Each number is 128 + 24 x the weight over its row's rms, rounded and kept within 0 to 255. Layers, rows and columns count from 0. The size above them is the row's rms in percent of the matrix's.

# layer 3 MLP up, 1536x384, rms 0.0626, rows 648-660, columns 256-383
size [100  95 101 105 105 102 111 110  90  99 105  84 101]
[[161 111 146 140 149 102 160 151 103  84 139 127  84 132 164 155 161 141 162 122 130 120 172 135 140 118 131 149 130 115 109 123 163 125 151 130 126 113 113 107 151 128 100  71  72 158 105 129  97 117 123 136 120  85 121 131 112 136 110 111 124 103 147 144 104 169 143 155 139 139  90  73 123 125 109 132 161 177  82 120 144 112 116 134 104 180 123 104 110 130 147 132 144 128 163 152 114 161 138 132 179 169 141 138 135 148 134 161 118 159 149 138 133 145  97 109 120 100 112  85 115 163 141 113  84 166 124 155]
 [151 110 126 128 115 146 141  52 155  99 133  93 147 192 136 189 105 147 123 153 160 144 124 101 143 161 169 129 125  89 143 111 106 113 146 101 150 120 113 115 120  83 138 112 150 115 121 166 114  96 153 116 152 132  99 149 132 107  77 159 143 128 130 100  91 137 106 131 131 115 126 132 136 150 141 153 111 124 137 128  95 128 133 164 150 162 128 141 170 107 128 120 129 143 147 135 109 138 129 137 121 104 111 128 136 143 135 100 115 156 124 133 106 144 116 120 124 153 129  67 116  90 130 126 147 148 129 151]
 [149 130 123 119 115 143 126 155  88 123  93 124 136  95 103 153 148 131 108 124  98 125 128 144  94  89 176 123 153 125 174 101 116 136 125 135 147 137 133  91 105 115  97 109 115 164 120 113 112 103 122 119 137 102 144 121 118 108 159 138 101  88 105 145 148 158 113 108 109 123 130 149 131 129 107 147 177  81 163 110  83 114 104 166  90 151 114 142 142 107 131 142 180 122 128 115 101 150 167 108  57 131 133 118 134 165 139 136 143 102 124 149 145 101 116 142 140 106 108 167 103 110 128 135 123 127 117 145]
 [146 134 117 139 117 136 113 110 101 162 129 147 111 104 159 126  88 141 143 117 126 140 151 152 159  91 145 164 102  95 126 131 125 172  96 126 134 142 109 127 121  88 122  97  95  81 137  69  90 145 152 158 115 133 116 117 154 148 118  95 148 116 123 137 128 125 100 147 179 122 121 107 170  88 122 143 157 160  87  96 150 138 120  83 157 197 169 140  96 133 159 115 141 128 148 165  90 157 133  87  75 117 106 146 135 133 130  92 126  96 155 103 133 132 131 117  90 114 136 136 122 126 147 110 141  88 128 145]
 [120 124 136 135 100  99 100  91  92 117 126 167 140 134 132  78 125 128 139 133 117 113 154 128 157  94 121 146 127 154 120 113  98  98 113 173 188 161 124 178 101 147 118 117 164 130 174  83 114  88 135 129 105 136 125 145 150 117 132 140 120 124 128 112 127 124 156 154 146  78 138  71 146 110  95 147 132 120 150 128 123 134 117 140 145  99 150 125  87 130  74 128 124 111 158 117 124 137 144  90 161 131 103 113 111 148 135  87 142 102 198 139 135 178 130 125 134 142 149 112 122 137 118 109 114 137 129 106]
 [148 166 124 129 120 120 172 166  99 146 156 120 107 138 113 112  98 140 128 172 144 112 121 121 144 107  89 139 139 149 106 120 126  99 154 116 143  96 142 114 154 123 124 162 115 150 151 129 151 130 139 155 152 168 128 136 157 114  91 117 113 164  92 176 146 120  99 106 121 105  84 123 174 144 159 136  90 181 106  98 148 119 121 105 144 142 140 106 134 143 177 122 139  97  96  93 106 111 158  74 115 147 141 122 161  98 141  90 140 162 124 118 143 124 147 161 132 108 122  67 146 101  70 127 120 125 120  94]
 [140 138  84 141 140 131 132 105 108 154 104 131 132 123  97 151 142 146 113 114 181 133 111 118 132 103 150 155 131  96 127 120 100 141 109 103 155 103 145 156 135 112 134 109 121 151 148  76 131 130 142 177 138 103 101 126 101 156 102 154 113 127 162 143 139 165 157 171 126 118 121 163  91 147 123 104 124 132 128 121  97 150 111 116 125 109 127  90 152  99 171  90 126 122 137 143 143 142 170 172 141 164 109 115 128 174 134 140 122 150  98 113 194 138 170  89 148 140 120 153 119 153 138 165 156 127 108 115]
 [116 128 140 115 137 110 143 115 118 131 113 110 106 154 134 153 140 139 149 129 165 135 129 112 127 106 159 137 133 114 106 129  84 180  85 126 167 144 153 123 119 163 146 123  91 161 151 125 104 128 171 151 105 105 125 133 145 147 155 146  92 107 127 123  93 142 106  94 134  91 115 125 149 197 121 145 119 148 126 122 135 155 169 126  99 123 134  88 116 137 128 150  98 144 157 142 144 124 110 123 153 100 121 115 158 134  83 110 108 126 120 120 114  92 166 149  98  78 129 124 128  64 140 123 124 127 157 141]
 [115 119 148  94 100  97 147 140 116 111 110 150 141 133 101 147  95 116 116  81 123 134  84 131 119 170 158 143  73 140 130 146 138  98 130 139  85 162  85  93 109 135 111 130  88 130 137 176 128 157 144 129 127 143 125  78 107 118 145 113 141 112 143 126 132 134 122 113 130 115 126 115 164 161 101 126 158 125 118 144 117 137 143 119 146 158 114 154 143 114 177 131  98 135 123 142 102 157  99 161 138 137 123 114 132 116 151 139 152 142 194 147 131 144 133  93  78 113 108 164 135 122  64 123 147 129 141 109]
 [126 109  72 118 177 142  97 119 130 106 127 141 130 112 192 105 126 157 114  97 135 138 123 120 136  89  92 144 138 134 130 176 180 137 106 110 181 113 153 135  98 119 153 149 132 141 129  92 127 123 141 147  90 138 117 124  88 127 113  69 114  84 166 119 168 128 154 172 102 179 163 145  90 142 134 163 115 141 111 116 193 128 139 130  93 141 134 146  87 140 165 155 133  97 139 140  79 145 109 149 128 136 167 115 123 161 131  95 125 118 150 165  87 172 138 152 146  82 118 146 107 140 119 131 105 125 144 152]
 [101 102 162 138 169 145 184 123 185 139 114  84 105 155 107  49 150 135 132 161 159 143 150 180 123 127  91 111 141 130 116 169 107 136 105 113 111 118 115  65 145 151 156 140  96 125 137 114 144 148 154 117 144 148 150  82 127 122 133  88 107 137 127 179 138 140 162 112 184 108 139 131 149 142 136 148  88 163 111 161  82 130 110 127  91 138 133 104 139 152 125 118 108 130 140 148 133 124 128 119 156 129 158 115  96 102 175 161  94 175 150 126 107 102  90 156 112 130 120 131 166 146 152  99 103 186 135 139]
 [161  84 101 104 121  92 122 135 128  97  98 103 115 132 115 137  88 121 118 170 117  93 160 155 109 117 137 117 129 138 114 117 101 109 121 129 130 163 132 153 185 115 126  97 138 127 139 141 118 146 148 162 174 104 125 122 130 127 118 153 110 146  73  89 141 147 141 169 124  83 117 134 170 131 122 172 150 145 134 117 132 140 160  98 112 140 143 122  99 110 152 132  96 140 154 122 138 113 154 123 114  94 110 127 122 115 125 110 120 170 126 144 107 148 140 141 101 142 112 114 144  71 121 139 141 108 157 132]
 [139 103 131 120 114 117 101 116 156 134 127 165  96 164 136 100 111 116  90  98 111 149 103 129 116 138  92  71 135 194 154 123  75 121 124 127 110  86 119 125 135 123 168 167  98 153 152 141  96 146 150 103 150 151 164 120 143 133  98 119 104 152 157 169 102 113 146 119 128 121  79 109 111 115 137 159 134 117 103 155 181 118 149  85 171 134 139 125 135 109 120  94 122 131 137 140 160 160 130 131 131 117 123 128 121 126 160  76 165  99  86 106 121 102 116 107 137 158 141 114 131 152 158 143 150 110 152 130]]
# layer 3 MLP down (transposed), 1536x384, rms 0.0901, rows 648-659, columns 256-383
size [ 92  96  90 101 101 102 107 114  93 108 105  89]
[[115 136 121 127 169 118 162 145  79 145 130 152 109  92 116 100 126 122 122 173 123 159 124 158 118 112 109 147 156 146 144  92 123 103 144 138 129 190  84 105 114  93 104 168 116  82 106 139 149 141 157 119 105  90 122 170 114 122 166 133 149 116  95 122 123 119 168 154 114 145 139 117 147 122 134 154 157 165 137 124 140 171 114 112  73 104 151 142 121 120 116 126 100 124 144  99 166 129 124 107 109 138 128 169 108 105 151  97 126 115 131 141 101 125  96 192 104 122 151 120 140 104 145 136 141  93 126 143]
 [114 126 132 149 162 131 177 100 102 131 105 129 155 139 133 125 118 131 109 153 141 126 106 114 138 184 153 149 103 131 150 157 137 148 190 122  79 147 145 150 134 131 164 158 132 119 137 127 143 148 145 121 137 140 122 109 138 167 112 117 114 113 123 154 125 148 128 155 116 163 144 123 123 128  91 106  85 160 130 121 165 129 153 102 130 135 112  93 162 154 137 138  93  92 131 137 152  91  77  89 120 131 179 141 144 131 165 143 127 129  99 142 169 116 129 120 131 161 111 111 134 147 133 129 151 112 132 121]
 [134 108 177 137 156 148 123  90 119  70 114  77 117 120 115 121 127 115 109 134 138 110 147 134 133 128 147  99 124  94 171 149 144 149 134  89 121 146 104 149 159 129 115 169  89 165  86 107  83 100 169 130 149 121 145 148 107 135 137 143 130 124  92  89 131 131 110  98 141 125 126 114 142 115 117 127  80  96 164 126 155 149 128 130 151 122 142 110 111 132 151 145 129 129 114 162 167 140 134 141 127 132 124 110 126 140 138  76 143 128 138 124 135 147 107 113 137  98 106 104 154 134 103 112 154 120 120 146]
 [112 144 135 125 131 154 133 139 167 158 138 168 180 150 145 117 114  97 124 113 119 144 160 130 112 146 128 139 120 156 119 112 125  97 103 104 159 102 173 141 147 106 127  91 127 109 157 116 130 141 114 178 113 168 155 153 188 182 107 172  82 142  97 149 121 161  74 117 152 128 114 109 143 119 154 123 135 139 122 138 143 140 101 110 112 192 134 131 113 145 148 124 112 117 117 143 148  89 113 115 114 117 140 114 125 110 112 142 128  69 140 141 146 127 129 118 148 139 136 134 134 102 143 133 138 145  66 173]
 [113 131 135 127 133  99 124 103 113 160 127 175 139 162 163 145 157 153 114 144  84 129 138 172  83 115 152 107  73 130 135 117 115 162 118 179 134 129 127 158 107  90 129 106 116 112 100 159 151 134 140 118 131 125 144 126 127  92 132 131 143 127 145 124 170  91 178 155 138  98 138  34 122 116 153 128  96 121 165 101 110 167 130 145 101 127 131 131 140 131  96 171 143 119 141  97 117 158 126 132  85 121 118 139 135 134 156 134 156 112  63  93  85 164 152 133 141 132 131 140 128 144 112 142 146 149 147 168]
 [130 148  92  95 172 139 168 156 129 133 126 122 110 162 120 103 147 130 109 117 122 125 145 127 134 157 118 109  96  89 115 146 123 154 141 138 126 134  99 117 149 112 141 127 126 172 141 168 127 113 135 165 115 105 141 136 133 135 119 161 135 130  86  88 130 169 106  94 116 132 119 165 113 126 158 154  84 147 149 125 139  97 154 109 153 145  93 130  91 121 197 135 132 140  80 106 115 170 133  87 137 180 145 134  76 123 138 139 147 122 149 127 117 134 131 172 106 109 113 153 170 159 107  95 121  96 160 123]
 [136 117 117 131 132 118 138 127  95 146 114  90 173 126 144  96 131 119 142 150 179  89 132 131 124 121 168 152 145 144 140 167 119 142 143 110 125 106 146 213 138 138  91  97 166 133 109 120  91 110 131 167 102 158  83  97  76 153 148 118 126  93 108 157 151 141 136 156 127 114 156 138 123 112  53 118 121 143 129 136 146 150 115 173 130 143  82 124 106  91 136  95 112 143 134 135 146 110 107 156 130 156  87  97 102  97 159 141 142 130 104 147  73 124 180 127 167 110 127 118  84 125 115 163 124 105  93  83]
 [167 152 121 169 143 137 165 105 138 151  96 134  96  93 155 144 103 122 144 164  96 112 152 117  75  91 113 153 100  96  98 124  76 131 126 121 131 112 124 140 154 159 133 112 117 141 109 110 138  73 147 161 116 148 176 121 150 110 138 134 112 116  82 172  91 114 136 178 106  96 140 114 131 145 115 121 137  95 157 139 125 124 135 125 159 144 112 110 105 154 112 152  91 137 107 116  96 117 134 135 143 138 101  89 128 110 101 128 133 134 104 132 106 140 167 101 132 129 123 129 124 127 144 133 109 155 133 152]
 [124  88  81 133 167 109 156 167  90 119 128 133 148 161 117 156 135 139 112  90 180 141 100 134 123 122 131 105 134 177 139  95 109 115 100 151 126 100 128 120 119 122  86  93 109 150 135 103 128 110 118 159 152 119 167 120 115 118 158 125 107 112 121 134 133 168  98 119 163 122 126  83 155 110 147  91 128 149 151 134 129 132 143 148 115 132 146 107 134 169 140 116 121 106 146 143 100 143 147 124 111  98 123  99 111 115 125 155 118 162 119 110 100 127 111 104 112 136 130 128 140 114 143 136 111 129 100 141]
 [120 169 164 136 138 144 157 152 169 124 112 100 102 132 113 161 113 137 104 117 124 133 129 107 161 136 118  96 154 124 133 159 124 121 124 123 118 140 135 137 103 145  98 143  96 142 135 151 186 158 133 124 116 156 123 134 154 141 149  61 121  76 144 120 100 146 128 165 134 115 152 144  82 182 111 141 152 173 148 115 125 147 102  97 126 148 152 145 113 150  88 141 109 121 144 120 144  87 128 109 102 131 158 114 124 143 124  74 128 144 145 176 119 136 113 123 124  93 138  77 146 130 149 129 104 156 105 121]
 [173 111 145 116 149 136 155 100 136 148 109  79 115 119 105  94 183 120 175  89 152 140 155 152 149 110 125 102 142 133 123 171 107 128 132 131 167 174 159 121 110 160 166 103 163 162  92 124 131 100 131 137 119 147  91 162 136 139 109 127 114 109 155 126 102 129 119 103 158 131 124 114 115 141 153 138 117 128 118 110 131 119 113 136 127 156 120 136 124 119 124 123 139 130  93  78 136 135 155 131 100 160 126 113  95  99  88 150 142 109 116 114  78 139  81  99 174 139 115 133 138  66 131  92 106 112  86 132]
 [124 125 124 139 143 156 124  75 133 141 166 118  87  98 132 135 135 140 114 123 168 145 160 115 123 140  89 119 166  72 109 173 104 127  99 128 139  91 135 137 148  98 138 110  69 105 148  88 129 124 171  98 108 155 123 138 139 109 162 154 151 103 127 132  91 103 111 126 130 155 168 125 120 160 154  80 110 155 123 131 113 108 112 118 155 115 131 120 132 125 128 137 186 137 134  83 134 164 135 141 144 150 102 112 170 165 166 176 141 133 129 149 130 125  97 100 158 120 139 137 174 140 141 136 115 117 144 126]]